config.yaml
hidden_size: 256
norm_place: "pre"
attn_scale: 0.125
parallel_block: true
beta2: 0.98
schedule: "wsd"
decay_fraction: 0.586
decay_shape: "linear"
train_tokens: 340000000
Each number is 50 + 12 x the weight over its row's rms, rounded and kept within 0 to 99. Layers, rows and columns count from 0. The size before them is the row's rms in percent of the matrix's.

# layer 6 MLP up, 1024x256, rms 0.092, rows 192-246, columns 0-63
096:48 44 49 55 15 46 57 39 43 48 49 34 38 43 35 56 61 58 63 68 24 55 48 50 58 28 57 64 48 42 61 54 46 64 51 44 41 39 30 66 35 65 74 34 63 49 63 55 46 49 34 56 37 40 57 46 73 54 55 58 43 31 55 28
102:62 49 69 47 50 39 20 56 64 34 58 42 62 62 65 55 77 45 24 49 52 52 77 50 41 50 76 27 47 42 15 63 80 27 27 59 63 52 55 51 56 50 47 47 60 40 46 51 46 65 56 53 44 48 47 66 59 69 52 54 33 72 71 66
098:69 34 54 46 55 37 60 36 30 20 35 47 42 42 44 33 49 62 52 37 27 65 46 50 52 42 49 37 42 63 47 63 75 47 53 58 44 48 35 77 56 46 32 33 56 53 45 50 38 52 23 54 42 48 55 49 53 57 41 72 44 46 35 35
094:66 45 32 35 51 37 61 54 49 44 69 50 59 56 19 47 50 65 47 52 52 54 44 62 56 33 19 46 65 37 49 51 57 54 63 45 44 53 58 41 42 57 38 64 55 49 47 52 54 42 28 53 39 60 49 55 40 39 56 64 51 45 64 27
100:36 37 46 28 37 66 27 43 35 53 59 18 57 54 51 58 62 53 52 59 43 53 79 55 71 62 34 69 70 61 50 46 40 47 40 44 55 52 60 75 45 38 59 43 65 20 58 53 68 80 33 44 60 67 53 49 42 42 51 47 55 43 80 30
091:56 40 35 30 49 70 52 54 47 55 54 37 47 45 47 37 46 38 53 39 55 42 63 41 55 38 36 43 61 44 39 40 52 36 55 70 64 55 62 49 46 42 64 27 43 47 63 44 64 46 63 37 55 84 48 63 37 53 62 49 52 34 26 32
100:47 50 42 35 17 25 53 36 31 46 69 25 44 41 81 49 51 46 42 31 33 60 50 34 68 58 39 56 62 37 53 47 75 51 52 43 53 50 50 35 51 83 50 34 43 61 48 50 39 53 51 59 52 48 53 47 49 63 50 60 58 55 52 43
097:59 52 56 44 42 33 47 36 67 34 50 42 60 62 53 69 55 43 60 39 52 42 49 50 61 15 34 67 37 36 53 59 44 48 51 30 32 59 47 67 35 49 54 60 41 42 51 59 53 50 53 39 47 46 52 55 61 54 45 46 40 47 50 27
100:35 42 30 58 55 59 52 60 40 50 68 42 55 52 42 47 51 58 51 44 34 42 57 47 47 44 46 53 57 42 34 43 58 63 70 57 54 53 41 39 58 50 60 21 53 29 45 62 56 55 08 36 37 52 68 37 51 53 38 58 34 67 39 42
100:72 51 37 50 25 46 54 45 48 52 56 58 44 51 56 65 47 44 63 49 36 56 63 52 52 62 35 64 59 54 45 26 52 57 46 37 49 42 39 46 33 28 46 33 53 44 61 41 44 64 51 71 47 53 56 49 55 49 70 45 40 52 59 65
101:61 53 61 49 37 37 54 13 67 38 67 43 51 48 57 48 57 49 56 45 46 32 48 49 60 45 64 48 40 56 50 51 50 44 54 37 49 68 53 46 21 67 61 56 50 52 36 59 57 35 75 48 46 81 55 43 60 47 49 75 52 35 65 54
098:59 45 44 51 52 65 31 57 71 33 68 40 60 33 31 58 38 17 45 49 40 71 48 43 49 47 23 57 69 41 37 46 56 45 52 73 44 62 53 36 32 47 57 47 61 44 80 68 38 43 47 41 37 57 61 65 52 80 46 77 31 45 46 43
101:60 42 60 68 38 53 34 59 55 61 44 48 61 55 51 32 69 38 65 36 45 63 60 46 62 55 42 32 49 21 45 37 53 54 66 39 44 71 25 55 42 56 36 32 55 46 66 56 56 42 25 48 58 32 55 48 58 71 50 53 53 63 59 44
101:59 42 54 35 49 57 46 52 50 44 55 44 70 50 28 44 61 65 79 58 49 54 53 25 49 40 31 44 63 61 51 48 35 61 75 50 69 56 42 35 45 50 59 55 46 31 58 50 40 27 48 43 46 63 59 56 58 51 58 36 27 33 59 70
099:60 46 39 66 43 36 58 50 16 65 41 64 53 40 32 77 52 58 43 54 52 45 50 32 76 41 53 48 41 69 72 65 54 43 59 48 60 47 35 54 45 60 48 49 44 53 67 45 64 44 53 30 66 55 54 48 74 40 43 71 31 57 47 65
100:58 47 34 66 26 64 45 56 40 55 49 28 42 80 49 38 46 50 61 46 59 73 61 45 73 39 49 29 58 71 50 56 57 42 47 46 49 59 47 56 24 45 62 47 48 48 76 51 62 74 54 26 70 50 52 44 48 41 50 50 36 35 51 40
098:64 59 55 39 47 47 46 51 53 32 54 45 57 57 59 46 64 66 53 39 48 63 49 66 63 27 34 50 40 38 40 67 61 45 52 26 42 47 31 60 43 58 59 57 46 41 35 44 72 49 32 47 55 42 62 57 67 50 65 35 36 49 67 64
101:59 50 47 54 36 48 57 41 62 57 70 35 53 51 50 54 69 55 42 67 38 31 50 31 60 63 66 42 58 36 69 40 47 59 53 40 39 60 68 36 42 54 27 38 73 43 36 45 40 74 56 48 52 35 50 76 67 51 43 44 60 52 37 41
097:62 72 39 50 51 76 44 52 41 51 25 50 41 54 63 43 45 53 66 29 59 51 75 34 62 36 45 27 53 47 36 30 54 62 48 54 68 72 70 50 67 57 66 20 55 47 55 63 39 56 49 40 60 53 48 51 76 34 35 50 27 30 50 42
098:55 34 43 44 53 48 53 54 36 47 58 33 44 18 48 56 53 55 64 52 43 27 57 52 62 37 46 55 44 49 35 54 72 73 48 63 64 53 80 22 61 63 36 55 54 73 71 45 45 51 35 42 46 47 56 63 57 46 47 45 55 54 35 49
092:45 48 52 43 50 57 55 52 47 30 42 50 56 39 38 80 57 11 55 70 49 48 68 33 68 41 56 64 43 29 60 39 38 48 29 25 54 56 66 60 43 77 75 42 76 37 59 50 49 45 48 50 32 85 45 45 55 66 40 33 35 42 54 31
103:43 54 46 40 30 55 40 45 44 31 46 38 70 67 38 44 49 53 37 61 50 42 52 75 44 41 65 41 74 40 40 30 57 56 45 46 60 50 44 51 45 66 40 40 52 55 71 55 26 49 61 34 59 61 55 33 55 51 54 40 43 53 52 32
099:61 48 24 38 51 73 62 44 50 62 51 48 60 56 52 61 56 51 55 52 45 46 45 57 43 36 53 18 83 57 55 56 33 49 47 55 43 33 33 43 65 60 56 63 45 54 41 63 60 53 33 65 42 59 59 47 56 53 57 63 39 32 61 64
100:54 51 46 48 68 50 39 67 34 53 71 47 56 78 39 42 52 26 80 63 33 71 78 55 56 63 48 60 42 46 58 40 49 44 42 42 38 56 26 40 29 39 63 39 59 57 57 48 36 39 23 70 59 52 68 64 50 51 50 47 54 35 53 37
096:55 49 59 58 35 38 36 47 12 70 67 61 63 51 58 53 48 37 56 41 46 57 64 55 59 50 49 52 35 44 62 35 43 58 32 44 64 53 48 55 43 70 52 44 48 55 56 57 37 55 47 43 73 60 59 53 44 51 58 64 47 37 72 57
101:55 53 26 31 47 44 69 56 21 21 76 37 57 51 69 63 56 72 71 62 42 48 55 60 44 40 44 40 27 51 47 53 62 35 67 45 50 45 46 42 58 46 49 30 73 40 44 42 56 50 48 26 55 49 50 49 60 50 42 48 52 48 47 54
097:40 36 48 48 32 37 32 51 21 57 54 40 73 62 78 62 46 50 56 49 43 54 53 52 68 58 51 53 24 17 48 62 36 46 28 33 45 68 61 31 56 42 40 59 47 54 48 51 31 48 34 55 59 41 51 53 45 57 44 45 50 48 21 43
097:55 66 58 33 27 57 41 43 33 42 59 53 38 56 62 52 74 55 31 56 49 53 49 24 42 46 45 54 32 56 58 43 44 44 46 62 45 45 56 42 50 42 68 33 55 64 44 51 51 56 54 47 59 51 54 80 39 47 56 66 42 52 60 47
096:53 58 39 51 51 55 35 47 60 62 44 55 49 78 47 51 44 40 59 64 40 53 30 40 29 46 48 44 34 56 35 49 51 51 37 43 74 49 45 51 46 35 53 42 55 75 49 56 52 48 32 66 35 45 62 47 55 52 51 50 33 42 50 51
098:53 57 66 52 57 66 36 51 39 31 39 52 55 53 39 61 48 46 55 53 31 48 51 75 63 53 68 66 33 35 41 48 48 44 48 35 46 66 53 55 49 54 73 39 52 71 59 45 51 47 33 54 49 79 65 49 63 48 37 53 36 26 66 56
110:53 46 16 68 57 56 40 64 61 52 56 45 65 32 59 75 47 63 48 54 55 66 49 44 45 36 27 48 37 55 66 41 46 31 36 36 47 62 46 51 39 29 59 40 52 50 51 44 30 26 47 46 71 63 56 50 51 29 52 45 38 49 45 50
102:42 28 41 47 54 61 41 59 55 51 59 29 57 28 72 55 61 77 39 27 34 49 43 39 46 48 48 29 44 57 27 53 59 49 37 28 87 60 66 49 41 47 31 47 66 19 66 56 56 60 52 56 51 51 52 58 59 44 66 50 35 34 49 60
100:60 34 54 45 48 59 55 52 49 35 52 62 35 43 46 46 67 48 59 40 69 40 45 56 37 36 36 57 57 29 57 26 55 52 44 61 30 81 48 67 50 47 55 59 63 47 63 70 60 56 61 56 36 45 56 59 61 58 48 65 48 39 33 47
104:48 52 41 55 42 64 59 53 41 47 51 46 44 61 57 33 40 41 66 55 56 36 63 40 55 51 32 65 62 44 42 54 49 43 37 47 71 52 48 35 41 58 49 58 62 49 54 70 55 46 44 32 43 64 61 41 47 50 63 56 35 51 64 42
113:45 50 53 46 54 35 47 61 43 55 65 48 44 58 37 51 55 38 41 37 45 53 31 65 48 41 42 68 69 40 36 32 62 57 26 48 47 50 52 54 36 31 49 44 67 35 35 76 59 44 40 58 30 60 65 59 48 43 48 52 28 43 52 67
107:38 50 54 45 52 54 51 27 57 53 45 39 41 47 39 77 66 59 45 44 44 57 46 53 55 47 53 50 51 36 41 46 57 64 57 38 45 65 62 70 38 54 64 53 50 49 51 68 29 75 45 43 36 33 63 49 83 53 61 68 54 65 55 55
103:46 23 62 58 37 47 46 39 39 31 55 48 59 39 32 51 53 70 62 50 37 43 41 47 56 42 68 50 59 48 52 33 70 49 21 46 57 63 37 45 44 44 27 45 35 55 29 65 76 50 35 30 39 46 58 45 48 36 59 72 49 38 45 61
092:54 37 50 64 58 45 45 46 52 47 65 72 50 63 43 50 57 49 35 52 46 38 50 51 53 30 40 46 47 48 41 71 68 45 55 45 54 40 43 55 15 45 43 60 57 39 48 55 38 51 38 52 31 40 47 14 69 44 48 53 63 51 79 36
099:62 46 57 22 29 56 54 41 50 50 42 51 74 29 74 61 32 38 43 44 50 64 40 38 35 53 75 53 70 40 47 79 43 45 23 44 54 43 57 46 32 65 47 45 57 61 38 43 62 60 35 62 66 53 57 54 71 58 49 51 58 35 47 36
105:56 55 39 74 59 66 29 39 47 55 50 28 44 46 41 38 45 41 58 49 27 50 41 65 76 59 40 85 57 52 53 40 33 38 53 52 44 51 43 59 40 47 39 45 55 51 33 47 64 52 28 52 26 72 64 46 60 44 57 27 53 44 58 47
101:52 61 46 51 38 38 32 44 24 42 66 33 31 49 56 62 57 50 52 43 29 49 64 50 61 49 39 64 55 40 26 41 57 48 55 39 74 58 50 53 37 64 48 36 36 49 40 49 61 59 22 35 70 71 63 55 49 59 64 54 56 42 58 49
097:74 34 55 47 56 56 54 58 49 47 54 63 73 44 36 47 44 41 52 61 38 63 58 44 43 40 53 37 67 37 45 65 48 56 55 45 62 57 69 41 28 62 47 60 49 42 37 57 42 58 45 42 59 73 67 41 42 44 66 73 24 73 45 65
100:52 57 60 47 40 46 65 37 51 36 53 51 29 60 41 63 60 63 55 54 35 29 48 38 49 48 53 61 43 53 64 51 75 50 38 43 41 51 25 69 48 52 42 34 64 67 51 51 74 56 43 50 40 59 63 50 48 46 51 66 48 55 39 35
097:59 53 42 48 59 52 40 40 42 58 38 37 55 51 51 46 43 37 25 80 54 46 63 39 44 34 39 31 49 62 48 37 48 50 41 60 52 59 64 27 47 54 50 53 58 55 55 54 37 53 50 67 58 55 60 49 49 50 43 09 47 54 33 39
104:54 50 50 40 66 66 55 37 27 44 49 35 71 34 52 54 72 48 44 44 27 48 41 52 51 60 45 48 69 71 41 49 40 49 59 31 58 69 60 44 52 43 63 41 42 41 59 42 66 53 51 31 89 39 51 38 47 41 54 55 51 36 46 65
100:59 52 28 24 60 53 35 39 54 30 52 60 60 51 46 60 48 48 44 47 53 30 40 53 54 33 62 45 43 36 42 58 57 51 57 38 61 68 61 43 47 48 63 54 47 52 67 62 54 51 61 59 48 46 65 52 58 48 47 73 52 47 65 35
102:49 38 54 58 53 35 37 71 41 50 56 37 50 52 44 47 59 43 54 47 61 77 27 67 68 32 37 53 61 48 40 41 74 43 54 58 39 45 67 57 42 61 63 38 48 38 39 44 42 53 46 62 51 41 61 55 42 72 67 52 47 50 64 35
100:57 36 46 47 26 58 46 44 29 40 39 36 29 66 54 75 57 56 78 40 56 54 54 47 79 42 60 61 38 48 49 50 53 42 31 33 49 56 54 41 43 49 45 43 55 42 42 58 53 54 52 34 52 59 58 50 49 65 61 50 39 76 46 49
098:65 32 48 37 51 37 65 54 48 56 47 67 51 38 44 46 50 60 49 50 26 44 45 69 65 45 37 43 47 65 57 33 74 38 36 43 56 42 49 51 40 45 66 62 59 62 46 30 60 63 59 55 52 64 59 67 35 34 51 65 34 34 38 45
096:59 41 41 45 36 56 66 31 54 59 55 63 42 42 55 61 54 68 57 65 36 37 57 32 48 38 52 19 55 51 49 49 82 54 74 50 28 74 40 28 48 50 58 60 45 41 51 56 40 38 40 30 43 44 64 70 63 49 57 70 68 45 40 58
101:56 51 41 44 52 44 44 46 61 10 53 52 40 53 49 60 83 64 61 44 37 35 38 64 22 33 45 60 74 36 67 51 49 33 40 56 62 46 42 41 65 41 48 36 54 33 42 40 34 52 42 53 44 75 56 48 53 17 35 54 37 40 57 56
099:52 41 51 45 56 67 41 53 57 44 61 45 45 48 39 44 63 56 36 61 31 56 49 70 73 47 50 60 57 47 40 23 44 30 51 66 37 57 38 43 55 48 30 69 52 60 55 42 60 54 50 44 33 46 68 69 28 35 60 56 43 29 66 43
100:52 35 55 58 42 48 51 49 54 61 56 66 64 61 49 48 60 51 71 61 36 38 79 48 73 55 56 37 27 38 47 32 74 52 47 55 45 37 46 38 30 55 58 43 85 39 49 50 56 67 47 50 68 62 60 70 38 23 52 52 48 36 66 41
102:60 36 59 41 51 46 40 37 56 37 48 59 57 43 59 55 55 51 64 73 29 52 52 53 62 45 42 50 42 44 56 45 65 36 49 25 70 67 38 56 41 53 66 49 52 23 58 56 70 77 58 50 39 49 53 52 62 34 42 68 53 47 58 62
102:67 45 44 36 71 54 52 50 22 59 59 48 71 29 55 53 54 68 46 55 33 53 59 45 53 47 50 72 47 50 30 59 51 29 40 61 51 73 74 45 20 90 47 48 47 53 57 53 57 55 45 48 56 50 63 54 61 55 54 60 53 40 30 56
# layer 6 MLP down (transposed), 1024x256, rms 0.097, rows 192-245, columns 0-63
094:29 36 42 49 49 59 63 67 58 55 64 52 66 54 58 40 45 45 59 26 49 61 62 49 30 44 56 58 42 66 31 72 54 58 42 44 62 43 42 51 50 63 63 68 32 31 43 36 58 52 67 39 41 38 56 77 36 45 51 48 57 62 59 56
088:32 45 47 39 75 34 46 51 38 53 45 43 66 38 66 41 53 52 52 41 42 49 53 37 43 46 58 65 68 42 05 50 68 43 45 40 48 52 47 55 63 32 65 57 48 38 55 33 61 56 47 50 38 64 37 45 50 52 48 65 46 68 52 75
101:51 27 51 63 65 67 44 34 64 34 36 36 57 56 46 50 64 33 50 44 45 49 63 50 39 57 42 54 50 45 54 55 38 55 60 39 54 49 64 39 41 43 19 61 29 50 56 54 40 50 68 44 47 51 68 58 74 40 48 34 65 36 49 53
094:49 26 34 62 74 61 50 53 63 33 56 36 43 45 68 48 56 41 36 39 42 54 58 53 59 52 48 70 28 43 44 78 48 58 58 51 74 44 58 38 46 79 63 27 35 26 44 52 51 46 72 34 48 39 49 54 71 56 39 45 55 62 51 36
094:82 53 44 56 57 46 84 35 40 43 54 52 27 44 40 71 46 46 53 45 24 56 50 49 46 52 52 42 44 50 56 69 63 47 33 49 56 69 31 26 61 54 26 33 66 48 54 41 43 37 37 54 46 37 30 45 30 67 29 65 50 44 47 44
084:46 52 49 53 35 39 50 42 63 61 54 48 55 45 62 69 53 53 48 37 61 41 55 58 40 49 53 58 27 65 58 69 58 56 17 50 55 42 45 47 50 63 36 40 26 35 55 73 59 42 45 44 44 54 27 60 30 65 48 50 75 59 58 41
099:51 50 39 44 54 52 60 40 47 65 58 43 45 50 50 61 45 48 42 55 61 57 42 80 37 51 43 50 59 43 69 66 66 49 33 50 60 39 50 60 39 46 68 45 63 47 49 18 61 57 57 69 59 56 74 65 51 27 31 59 52 37 37 62
091:64 62 45 37 40 59 80 35 45 34 20 67 38 36 48 62 45 51 56 61 68 65 42 35 52 50 71 52 42 51 45 36 38 68 58 45 46 47 47 56 45 49 42 43 50 58 61 52 61 60 51 59 39 42 00 42 47 56 46 58 33 48 44 44
100:82 59 39 40 60 68 53 70 57 41 34 47 47 48 48 44 39 62 82 27 50 70 51 72 43 67 38 68 48 49 27 54 36 59 42 47 49 53 69 52 47 36 70 48 56 56 68 63 37 39 31 64 63 46 23 44 58 42 44 46 51 34 47 48
102:46 72 35 70 49 58 51 42 70 60 68 62 58 49 35 58 43 56 42 57 60 33 62 66 66 46 51 68 45 54 47 59 40 70 48 36 46 23 72 44 55 44 70 66 48 17 59 32 45 38 34 46 38 45 74 72 38 32 82 60 27 70 56 30
096:66 61 44 48 79 51 50 50 44 55 47 40 54 52 58 45 48 70 51 38 31 54 52 21 45 55 67 55 38 24 45 54 69 49 49 69 56 56 45 36 49 59 61 50 54 42 47 50 46 49 39 68 41 42 58 49 57 80 48 46 65 51 37 70
098:58 38 27 28 59 23 40 55 23 47 46 49 44 60 44 36 64 45 43 47 48 52 34 50 59 45 61 61 43 54 60 49 54 47 35 47 63 52 41 64 66 59 54 63 43 73 36 34 45 41 26 69 42 38 30 51 41 48 77 45 53 57 66 58
105:47 34 46 63 24 45 47 49 35 31 36 63 44 51 56 71 51 50 55 47 57 39 32 41 65 62 73 44 63 46 64 55 58 46 34 76 35 54 50 63 45 43 39 45 50 73 47 44 63 53 74 36 40 49 46 47 53 48 46 59 68 42 56 46
104:35 55 35 65 37 59 42 61 35 34 38 54 62 69 48 45 34 56 35 12 53 57 54 53 62 65 62 59 42 57 53 67 49 53 61 45 72 42 51 50 36 49 51 34 23 56 57 73 39 45 50 36 50 56 55 44 60 63 48 46 66 41 48 42
090:48 71 43 46 59 65 68 50 51 60 64 41 37 57 41 44 58 51 65 58 51 42 69 55 57 39 41 61 62 46 58 33 60 41 48 46 79 46 45 53 34 50 77 45 60 43 60 45 62 54 46 52 29 61 31 53 44 72 60 39 53 45 21 40
094:35 49 49 44 36 37 48 45 27 56 67 65 37 46 52 38 47 47 43 66 56 63 66 40 56 57 70 59 41 36 61 35 62 52 56 50 65 40 68 36 57 42 62 32 41 61 58 34 46 38 57 59 49 67 64 62 84 54 43 55 81 60 70 47
101:56 57 34 55 55 24 62 47 48 34 48 52 53 29 40 59 44 53 15 41 43 50 43 56 52 63 79 32 52 54 47 50 56 49 50 54 39 36 54 64 48 47 34 56 57 70 38 22 53 53 43 42 41 60 52 58 52 52 30 59 56 70 68 41
102:36 48 27 22 28 53 45 60 43 59 44 63 44 60 11 81 40 42 35 44 53 77 60 44 53 48 51 36 34 54 46 65 59 55 62 72 72 44 46 39 55 46 46 63 25 56 44 55 60 43 33 33 69 61 76 50 50 44 49 56 58 58 35 42
094:53 40 53 46 11 54 76 41 57 62 65 47 29 46 46 52 48 43 57 59 46 45 50 71 34 30 52 67 63 63 79 55 43 40 41 45 38 43 32 46 56 47 55 64 68 53 51 29 44 26 33 58 51 56 38 54 62 86 54 48 70 76 68 57
100:25 44 43 50 44 49 56 52 62 47 48 55 54 47 64 44 41 45 50 61 53 51 48 37 40 50 56 52 55 44 51 52 45 36 51 40 39 36 39 64 66 42 45 37 50 58 49 46 45 56 58 44 55 49 80 46 47 51 65 68 41 35 56 44
093:51 40 67 43 65 56 39 41 58 56 33 60 26 77 58 51 41 41 35 44 52 47 48 48 35 21 41 26 50 66 45 45 85 43 53 66 61 40 47 49 58 58 36 44 42 64 26 49 50 28 44 47 48 27 52 50 55 36 41 46 66 56 28 43
108:28 58 56 52 43 44 39 52 47 70 81 69 36 48 38 43 44 54 60 54 43 55 19 40 58 30 44 55 54 52 40 32 59 39 53 43 44 72 35 42 44 64 44 30 69 57 49 38 62 59 58 79 36 62 93 52 32 45 44 62 48 58 60 67
094:51 74 35 46 70 26 35 45 58 58 49 51 36 69 35 54 40 37 39 55 49 49 36 56 41 49 43 59 26 42 61 44 43 49 55 55 39 62 81 26 28 38 50 47 67 56 65 19 52 50 50 37 46 54 48 42 76 44 67 43 58 60 33 39
100:54 70 52 64 45 29 40 52 46 57 49 33 45 52 35 73 67 68 64 53 36 29 57 55 41 46 63 61 48 53 47 50 58 80 36 88 74 74 39 40 44 67 39 49 42 47 47 45 46 40 68 63 37 27 50 45 49 61 43 53 39 59 32 51
102:50 41 48 60 44 45 46 32 39 48 45 56 54 43 54 48 34 44 27 57 20 69 45 43 54 50 58 46 58 36 47 44 53 46 79 67 28 51 61 50 41 33 59 52 57 36 58 65 53 48 37 67 31 41 64 67 49 41 71 41 59 40 39 42
101:43 46 34 73 33 64 72 58 72 60 78 72 58 25 70 45 33 58 58 47 51 60 52 42 54 45 52 53 42 63 59 64 16 66 45 67 58 26 48 50 63 43 39 55 67 46 55 50 47 41 44 34 53 42 51 50 56 39 48 59 57 39 54 60
090:59 46 42 50 47 46 61 40 54 29 36 41 40 53 52 63 33 58 52 56 69 44 32 55 45 51 36 35 40 64 47 47 73 38 49 59 54 57 42 85 39 51 50 58 33 49 65 79 47 62 58 50 50 39 26 50 36 54 36 54 50 45 70 48
099:51 45 38 64 53 42 50 29 61 56 41 31 67 47 63 35 28 31 49 43 48 60 58 63 63 44 55 65 46 67 57 56 46 64 47 43 58 33 58 36 58 44 40 58 55 53 55 59 37 37 47 58 47 50 26 64 64 51 66 21 44 43 51 58
100:39 64 46 40 41 59 53 52 32 37 39 54 37 67 31 43 41 49 47 51 51 53 59 42 70 39 48 24 30 39 46 40 59 48 56 52 21 74 54 37 58 66 49 42 34 34 56 66 59 61 53 53 48 69 43 37 63 43 65 56 54 36 73 50
100:52 65 50 37 45 62 42 46 47 35 63 59 53 39 53 60 35 65 58 40 61 34 55 57 62 54 62 41 37 54 41 43 80 39 46 41 43 37 65 61 32 56 34 52 66 46 52 64 46 56 41 38 55 41 37 40 27 47 29 53 34 42 51 31
114:57 60 62 38 47 52 32 44 34 45 36 50 27 40 36 50 76 69 61 54 64 38 48 22 63 32 41 45 39 58 82 42 50 46 52 36 52 39 36 44 51 53 63 43 64 44 47 55 51 74 56 59 80 28 37 40 61 51 64 53 48 34 59 54
100:45 57 45 49 31 53 47 59 55 26 45 51 53 50 34 37 38 34 69 65 57 42 42 71 27 37 44 27 58 60 63 62 49 64 48 65 45 49 47 87 50 52 62 60 54 91 56 40 44 43 47 56 63 55 42 39 52 50 56 42 52 66 55 53
100:68 56 46 55 55 52 52 61 65 54 47 59 43 56 62 67 34 64 50 55 46 65 62 59 41 59 48 59 35 25 59 51 58 57 51 40 46 45 48 61 48 52 42 41 50 42 44 52 45 46 61 53 50 55 68 39 46 46 70 49 60 42 46 43
111:39 22 70 52 40 57 68 77 42 52 46 44 69 62 32 33 59 65 47 32 40 59 45 49 59 59 42 36 50 50 44 47 61 59 58 55 42 52 61 62 47 29 44 61 47 43 64 32 53 45 64 60 66 38 48 42 60 36 54 38 29 67 50 62
112:58 53 74 60 30 41 36 43 44 50 62 62 50 34 71 55 59 76 27 40 58 50 63 40 42 56 26 55 35 67 57 54 60 39 44 53 38 55 50 69 53 55 47 59 39 55 55 48 42 45 61 43 37 69 70 36 46 66 79 40 27 51 52 64
106:44 61 38 59 68 54 47 48 45 55 53 55 55 70 59 24 44 69 65 54 54 57 28 50 66 49 58 29 28 41 41 38 59 45 56 36 42 35 68 74 66 55 54 58 54 65 65 40 76 39 71 57 49 50 79 20 60 42 55 44 62 54 52 49
101:49 54 38 48 55 23 55 30 58 55 50 43 54 28 38 49 47 52 64 40 35 60 63 41 15 50 70 54 51 51 29 42 69 58 54 46 62 47 73 68 43 61 52 42 56 52 62 40 44 53 55 52 41 44 80 38 33 50 56 51 38 46 47 76
089:51 61 57 22 42 50 45 69 39 44 56 58 51 54 45 47 50 56 55 43 54 58 55 30 46 73 65 51 56 44 48 21 36 43 49 33 38 42 49 42 69 66 55 44 36 54 67 43 63 45 60 54 55 54 51 59 44 41 58 45 70 56 31 46
093:17 28 44 36 49 62 55 65 62 29 64 50 62 59 40 47 54 33 44 65 48 52 55 34 34 54 35 47 56 61 51 56 55 58 65 42 57 40 41 63 42 58 70 58 49 75 19 61 62 61 37 49 48 35 42 70 35 56 60 58 40 55 28 35
113:58 55 46 76 44 59 69 41 30 32 49 42 40 50 63 46 42 76 50 53 64 59 55 44 53 49 56 50 37 42 45 39 53 54 51 54 65 61 41 43 65 50 35 56 60 53 67 44 44 28 48 45 42 46 52 49 61 63 49 62 75 70 46 36
105:41 52 63 84 41 63 52 35 37 44 58 70 47 45 58 45 49 52 35 47 49 69 42 64 55 68 66 54 52 57 55 29 46 29 58 31 37 60 46 36 48 39 49 80 55 54 41 23 34 56 77 39 37 77 64 61 47 64 67 63 43 72 59 34
100:43 47 56 54 66 45 39 63 62 55 40 37 49 56 52 59 46 51 53 66 47 44 58 54 57 50 24 50 41 56 30 56 52 55 57 44 51 69 60 38 52 27 50 46 45 58 51 47 56 37 43 53 42 33 31 54 54 72 60 48 33 32 24 39
106:47 44 29 58 61 50 39 57 51 62 55 47 48 57 60 29 63 55 44 63 66 49 41 54 49 34 60 39 37 53 53 37 46 51 36 60 65 47 52 58 41 54 44 64 29 50 51 49 41 49 62 40 49 42 40 41 42 58 48 50 49 37 39 53
100:43 39 56 46 42 46 77 43 45 40 35 51 32 41 57 53 36 77 39 54 42 47 64 36 59 67 76 52 65 41 42 31 60 37 61 28 30 61 45 52 41 39 37 26 41 51 45 48 32 36 54 73 56 39 80 72 41 44 51 48 63 46 77 50
097:58 39 66 57 44 37 62 46 62 51 40 50 42 53 49 36 39 31 34 45 69 44 30 31 47 54 35 65 29 51 43 49 72 44 41 51 46 22 55 58 45 47 52 67 40 51 49 56 69 46 55 39 56 51 49 68 42 30 45 62 57 46 34 45
104:45 81 44 51 58 36 52 55 51 55 41 63 42 32 54 51 43 51 49 50 57 36 63 38 45 52 61 38 48 74 36 39 46 64 48 41 26 72 44 44 55 43 80 50 47 34 56 59 48 39 46 68 54 50 71 48 52 56 52 59 57 52 45 61
104:54 58 47 47 78 40 35 41 55 39 52 39 55 34 35 68 57 21 67 54 33 55 56 72 57 47 50 34 60 59 54 49 38 56 46 43 41 63 52 56 42 63 47 39 50 73 33 54 49 49 59 20 43 64 55 53 69 31 43 48 41 40 24 52
099:58 50 59 42 48 45 30 61 55 39 41 68 58 53 17 67 71 40 33 51 50 43 56 47 49 48 58 70 56 59 24 65 55 62 31 66 64 44 36 37 52 36 43 68 56 57 48 46 51 58 51 48 58 49 55 43 29 35 51 64 26 22 34 44
093:58 37 53 45 36 43 73 66 44 41 47 68 44 27 44 40 28 48 64 56 63 63 54 38 56 42 54 41 47 61 42 56 67 51 59 45 41 45 39 46 37 38 57 61 48 75 64 52 46 43 34 49 50 58 44 50 61 57 47 47 50 59 44 58
100:74 34 25 50 38 50 53 64 26 37 50 41 59 39 58 56 62 54 75 42 62 52 59 52 54 41 52 34 45 45 53 62 37 63 44 50 67 46 50 45 43 56 42 39 55 60 49 66 36 42 56 60 55 43 64 64 44 57 65 50 62 58 52 37
099:56 55 36 49 56 44 61 56 63 70 43 41 43 38 74 22 35 39 49 80 40 37 72 53 63 43 42 47 69 48 49 45 45 54 68 64 30 61 57 45 51 63 49 34 47 45 54 53 51 55 67 47 66 42 43 68 49 31 49 50 63 36 43 59
105:54 46 56 46 71 47 31 52 46 66 65 52 47 54 63 38 72 36 41 38 74 37 56 52 37 48 54 50 36 57 65 37 57 50 69 46 50 48 37 55 54 62 57 47 58 34 43 51 45 53 44 49 56 46 46 51 60 19 41 44 33 66 61 35
100:53 46 50 47 39 36 36 46 65 29 48 28 43 57 38 40 60 50 46 41 56 37 51 28 47 69 40 11 62 64 24 58 45 63 25 40 39 68 42 27 53 56 32 60 51 61 20 61 37 58 51 50 61 51 45 60 65 69 34 43 52 56 44 55
113:47 68 53 67 53 54 45 34 49 43 54 51 39 56 27 74 62 44 58 59 65 46 40 47 46 35 72 50 52 38 64 76 52 64 62 76 46 56 39 55 13 63 52 31 61 58 58 63 66 43 68 61 36 41 67 52 61 49 62 48 22 45 59 51